Weights of a small transformer language model: 17 layers, a variant of SOAP for these matrices.
Each number is 50 + 10 x the weight over its row's rms, rounded and kept within 0 to 99. Layers, rows and columns count from 0. The size before them is the row's rms in percent of the matrix's.

# layer 6 attention value, 64x192, rms 0.143, rows 0-63, columns 0-47
101:50 61 35 40 28 57 62 58 61 40 52 57 46 47 42 49 48 68 48 59 58 60 46 41 36 68 40 46 58 56 63 57 45 37 64 37 54 54 35 51 57 59 71 68 48 72 35 50
099:43 30 58 72 48 55 56 45 59 57 51 56 61 43 34 49 41 45 37 45 54 52 60 47 54 68 63 58 47 64 54 44 72 71 56 63 66 62 42 48 57 51 65 67 53 37 44 57
097:57 56 54 47 59 50 43 56 46 46 64 58 37 63 41 46 52 66 50 47 72 68 49 55 52 48 68 54 56 40 64 45 51 62 53 40 69 55 68 44 62 47 56 33 48 54 48 57
098:52 46 43 36 54 48 50 30 44 58 43 52 47 35 53 71 46 51 64 52 54 46 55 50 62 47 43 59 64 54 46 67 57 48 51 62 28 36 62 41 53 56 45 46 40 54 62 40
107:33 49 52 35 51 37 47 53 65 48 73 51 43 48 38 45 63 37 56 49 47 55 54 47 51 35 47 40 32 45 51 50 38 74 39 43 47 49 68 42 48 77 41 43 56 45 47 44
103:62 52 45 59 45 45 54 56 55 67 48 54 50 68 65 31 53 75 43 60 48 46 65 64 54 42 64 43 57 63 55 52 48 49 36 48 57 58 48 59 50 47 33 58 60 56 45 59
103:40 58 62 71 46 34 40 38 55 64 41 34 43 53 51 57 48 54 52 48 67 41 61 68 67 53 62 38 45 46 47 54 59 33 39 37 39 48 64 53 50 58 54 38 57 54 62 52
103:63 43 33 47 69 47 54 37 51 59 66 39 40 53 60 70 44 70 56 56 36 38 39 28 53 32 37 32 51 53 69 52 53 53 42 51 56 66 54 48 66 41 57 44 57 51 59 43
095:50 47 48 72 46 67 52 57 72 56 50 62 50 57 55 52 53 55 41 57 46 59 39 39 57 61 60 46 58 54 60 46 36 54 65 58 47 47 51 63 65 48 38 38 79 57 39 55
090:53 48 69 53 44 65 70 38 41 56 54 58 41 33 64 41 28 43 31 45 39 49 50 51 52 54 47 32 60 47 57 44 61 45 42 57 47 48 45 52 64 63 69 54 61 42 44 59
109:52 42 51 57 37 51 37 59 54 46 56 34 52 44 60 47 50 65 52 41 30 52 44 49 66 57 62 43 47 52 49 31 60 65 58 58 45 49 47 50 58 33 40 54 62 56 34 59
100:60 45 54 55 48 57 49 44 60 47 45 50 56 35 44 34 47 58 30 57 35 65 57 59 39 41 42 40 59 56 44 41 66 53 48 49 66 42 58 50 53 58 51 42 58 47 29 46
093:47 57 40 68 51 67 40 66 60 51 39 43 55 49 51 42 65 47 41 47 64 61 49 56 40 53 53 35 57 53 63 62 62 45 48 56 48 50 59 63 56 55 44 66 53 38 65 50
099:44 48 46 56 57 60 41 58 51 40 49 36 46 60 52 50 49 45 50 57 32 56 38 53 51 40 56 49 44 46 38 49 67 57 47 52 50 48 61 57 37 29 60 40 67 44 39 56
103:41 44 50 57 59 48 51 54 51 52 38 44 55 47 48 38 62 56 21 50 58 52 36 24 50 47 54 39 56 47 48 40 58 54 65 13 45 34 37 47 74 41 59 55 52 48 49 62
091:63 61 68 48 51 47 58 76 58 48 25 56 43 50 43 58 47 65 45 66 40 54 61 36 60 41 54 41 40 63 69 42 47 54 47 38 50 51 59 44 41 47 49 51 67 71 53 53
094:65 44 46 39 54 63 57 58 62 63 71 43 51 44 53 57 40 57 48 61 42 43 51 49 46 58 42 49 58 56 47 58 49 51 31 41 49 62 46 48 29 36 55 56 32 46 29 48
102:64 28 46 70 78 49 48 47 39 41 52 69 45 60 50 60 53 41 45 51 38 48 61 56 69 60 44 42 59 61 44 52 52 28 51 48 53 72 43 59 53 55 41 53 26 43 53 32
108:48 63 51 58 62 48 52 33 65 31 51 52 51 41 72 51 77 43 52 63 60 42 45 50 62 55 48 58 45 37 53 57 55 60 37 47 32 44 39 55 46 52 49 40 47 33 74 64
101:65 45 52 49 51 55 48 49 56 62 60 36 37 46 44 48 41 41 48 62 53 39 67 26 74 44 48 38 49 46 48 61 55 64 54 56 37 49 37 49 45 44 63 56 38 50 55 43
098:58 44 59 51 44 51 58 58 43 49 54 37 43 35 62 48 52 38 50 68 40 38 59 54 61 28 55 40 42 46 54 56 54 54 56 57 48 50 22 45 43 45 63 49 43 65 31 50
096:36 45 44 51 51 37 45 45 59 58 44 44 38 37 52 56 47 58 36 61 72 52 40 52 46 45 42 49 48 57 68 56 56 53 16 56 42 46 40 41 33 45 51 58 70 59 53 48
108:56 37 55 57 60 41 55 50 56 42 35 50 40 71 38 42 51 36 51 37 38 43 52 38 52 44 40 51 40 68 48 46 71 54 43 47 50 50 41 51 72 56 50 59 66 41 47 60
103:61 41 44 44 68 30 46 40 40 49 47 72 52 55 57 66 58 69 54 57 45 54 50 57 49 36 57 66 51 41 59 41 60 47 54 47 48 34 44 53 39 41 66 58 51 46 62 52
101:49 72 48 56 50 53 53 69 45 60 48 50 37 54 42 48 45 46 52 47 50 54 46 60 43 48 44 42 44 53 61 68 37 45 64 51 57 49 42 39 57 70 27 52 52 45 48 40
094:47 55 53 13 60 61 49 41 50 29 50 49 59 44 34 51 43 53 63 45 62 62 61 42 41 53 58 74 72 44 59 38 50 52 39 41 47 55 49 42 45 52 42 42 56 44 61 57
107:42 49 45 46 28 64 51 48 59 57 37 30 41 50 51 59 72 45 38 55 57 64 45 45 49 55 47 49 57 51 38 35 69 50 45 46 55 44 57 41 57 51 66 62 52 42 55 53
101:49 30 48 47 53 34 53 43 46 45 36 43 58 25 24 54 47 57 54 57 39 53 51 58 54 49 34 60 47 51 41 57 68 48 41 49 42 37 64 44 50 34 54 19 47 55 65 44
095:43 60 42 43 48 56 54 66 24 54 60 51 54 44 43 40 38 53 54 45 40 59 50 52 58 66 61 41 42 67 51 35 64 51 50 41 55 61 49 55 42 33 61 38 57 43 44 39
098:55 49 71 44 57 52 44 47 54 58 58 41 48 72 55 58 54 63 57 48 51 63 39 39 54 55 62 57 76 39 44 34 39 50 48 66 44 63 54 55 34 26 60 43 60 46 62 45
095:61 37 46 47 63 54 42 52 50 53 54 42 50 49 79 45 69 56 51 44 53 53 35 48 48 50 51 37 53 49 51 60 47 55 55 52 39 52 43 56 65 56 48 74 61 64 60 48
099:53 53 63 41 35 58 50 66 49 40 39 43 44 47 45 47 64 18 38 52 61 44 54 49 63 64 26 58 43 32 62 36 55 48 58 49 35 44 57 34 48 60 50 58 64 43 58 55
100:54 53 45 54 45 39 56 50 58 57 55 55 47 45 28 50 58 53 42 59 49 45 46 57 30 44 56 40 39 35 72 38 43 48 51 62 56 60 57 59 57 42 54 29 67 59 43 45
097:55 53 60 53 44 39 41 51 53 49 42 64 54 40 41 41 46 48 47 60 49 33 44 52 46 59 38 41 39 46 58 56 50 53 48 55 61 52 51 63 36 60 52 39 58 54 48 30
095:52 57 38 52 50 37 57 69 54 47 56 49 40 39 43 66 47 48 49 53 74 53 67 58 51 52 57 23 31 59 23 46 44 45 45 56 61 64 31 36 33 77 59 43 77 48 43 63
102:68 51 52 48 46 52 66 47 61 81 62 58 61 58 50 57 42 47 59 40 59 65 49 40 45 57 47 36 45 42 51 55 34 31 53 62 38 60 55 60 38 72 57 39 62 50 52 55
089:46 48 41 56 40 39 39 52 53 41 47 51 62 56 51 64 39 32 46 47 50 51 44 61 55 46 38 66 74 47 61 55 38 22 49 50 48 59 47 38 47 54 43 45 55 41 76 46
119:46 36 40 51 43 41 46 44 57 52 31 45 61 37 46 54 65 55 49 48 43 40 48 44 24 44 37 52 50 49 54 63 48 30 44 46 40 29 61 51 78 49 64 34 53 48 53 54
098:51 54 50 50 49 54 60 46 33 56 22 55 52 50 49 44 55 53 52 56 55 48 67 54 62 28 73 56 55 61 47 31 38 63 56 47 42 46 59 49 54 32 50 46 40 52 46 60
108:57 52 62 53 61 60 48 62 43 32 56 67 42 42 55 41 56 51 45 47 55 42 58 64 65 39 63 34 49 51 40 55 48 52 59 51 72 44 37 33 52 37 57 40 58 49 54 64
106:53 68 51 68 32 50 29 64 24 66 49 67 45 47 50 49 41 58 34 59 60 72 48 52 42 61 47 45 49 47 48 52 45 53 53 32 48 53 34 56 49 52 33 55 54 40 32 47
103:51 48 43 81 62 44 62 70 40 55 32 41 53 59 59 39 49 28 33 46 43 37 47 60 58 37 57 43 51 47 56 49 54 58 47 41 29 50 41 58 51 39 51 56 47 54 52 60
093:50 66 48 30 62 48 58 28 65 33 58 59 55 55 49 40 42 49 70 66 60 47 53 62 64 72 47 51 47 60 51 51 41 54 56 57 57 49 55 59 61 37 37 57 40 53 59 42
095:56 57 54 59 37 50 76 59 43 58 57 50 60 47 53 55 53 55 50 53 40 59 52 52 45 57 57 77 60 41 66 58 51 55 54 50 67 42 53 50 37 64 50 54 40 42 42 41
101:43 39 50 56 51 46 44 42 69 47 61 51 36 32 42 48 48 47 57 44 43 59 48 43 51 48 61 55 37 53 64 53 40 54 40 44 67 29 41 50 55 48 50 68 45 66 55 40
110:45 43 49 51 64 43 52 52 32 41 41 41 76 61 31 56 63 49 33 47 60 34 54 38 53 34 66 64 41 68 57 47 55 47 51 55 44 50 51 51 40 38 52 44 53 31 59 47
094:46 32 34 50 57 47 61 54 60 63 37 48 51 38 49 25 38 50 45 30 59 54 54 50 42 48 30 36 41 41 48 72 69 51 38 40 58 49 56 60 55 44 38 42 54 77 58 62
106:52 46 62 58 65 43 53 50 43 64 50 57 64 38 44 34 56 48 44 59 57 60 56 64 66 57 53 49 45 50 30 48 49 56 43 59 42 39 45 56 45 40 48 56 49 52 42 65
100:55 65 51 57 29 65 35 66 42 50 54 49 49 46 59 42 57 53 59 46 51 62 52 65 52 55 45 41 67 49 53 53 60 42 47 57 58 50 50 57 48 50 57 54 35 42 58 66
097:48 48 48 57 34 60 42 50 30 56 37 65 65 37 60 48 42 53 37 54 44 32 57 51 67 30 56 50 57 49 52 45 73 59 44 52 57 42 51 62 30 48 33 42 34 51 41 55
098:62 36 62 56 52 34 47 50 54 62 41 48 66 43 60 69 60 49 67 56 39 50 52 52 48 43 69 43 71 40 61 48 45 68 55 64 26 64 45 61 35 63 55 37 45 54 36 61
099:49 56 49 47 54 63 49 56 51 49 55 36 48 42 49 36 50 66 62 50 44 57 52 61 37 63 49 71 46 43 45 42 51 34 70 55 51 43 55 33 50 48 50 67 26 41 39 58
084:44 44 69 51 52 48 61 54 61 61 55 64 47 40 54 55 58 58 45 42 68 49 45 37 46 41 38 56 63 51 36 36 54 62 53 49 35 39 48 46 48 52 45 51 53 68 37 62
103:35 65 55 36 63 47 56 51 55 52 54 43 67 48 47 38 50 54 45 35 29 44 58 54 55 56 54 49 52 34 49 38 43 53 62 44 63 55 52 48 55 71 42 42 43 50 53 63
104:46 69 35 50 71 48 58 48 37 60 56 40 54 42 54 62 41 50 53 55 49 57 35 45 47 50 54 58 59 57 68 32 65 29 26 56 66 49 42 60 39 68 59 41 52 69 39 44
101:49 35 47 48 59 51 51 52 36 51 50 45 46 44 45 58 46 59 61 56 55 48 59 54 59 66 50 59 48 51 39 58 47 33 45 50 59 47 64 52 38 66 48 62 50 50 62 64
097:44 45 57 48 39 42 58 58 56 44 44 59 58 44 44 54 44 41 50 52 43 71 63 38 33 65 53 67 36 41 64 52 54 54 64 51 57 63 62 57 55 55 64 63 50 44 51 50
100:42 41 61 51 46 49 46 44 58 45 49 62 56 40 41 61 56 50 61 54 38 69 42 47 64 35 59 51 35 52 54 77 56 47 66 41 39 36 38 43 54 49 64 46 57 45 46 66
106:38 44 57 64 54 56 50 60 57 54 47 56 57 60 51 50 39 53 38 53 34 38 47 44 58 42 44 47 39 36 42 55 52 50 44 43 59 42 43 07 48 67 47 34 64 50 67 47
087:66 48 41 32 49 36 48 41 59 46 51 62 39 41 51 56 42 62 44 34 62 57 51 68 43 46 45 74 44 34 52 41 48 41 52 49 64 64 46 39 43 49 54 34 35 60 36 51
090:46 61 39 52 40 59 37 69 42 48 54 51 53 53 24 43 36 54 49 53 48 63 58 53 52 55 55 55 49 47 50 46 53 57 52 72 50 68 35 66 55 52 46 51 39 39 34 51
113:42 43 45 44 53 48 52 45 43 61 35 50 67 67 33 29 58 56 39 55 46 65 46 46 40 57 51 38 56 69 50 54 54 45 58 40 52 49 46 57 47 55 70 69 30 57 51 77
104:44 50 60 50 55 35 32 49 65 59 57 60 48 40 66 34 61 61 54 39 58 42 55 48 50 47 51 44 55 50 58 59 41 41 52 31 72 42 40 39 64 47 52 25 64 35 38 55
096:49 40 46 50 47 43 76 55 59 48 41 56 69 51 76 30 56 61 56 51 51 45 60 63 52 49 63 41 44 44 26 60 63 51 46 37 33 42 37 40 49 30 50 55 38 59 64 47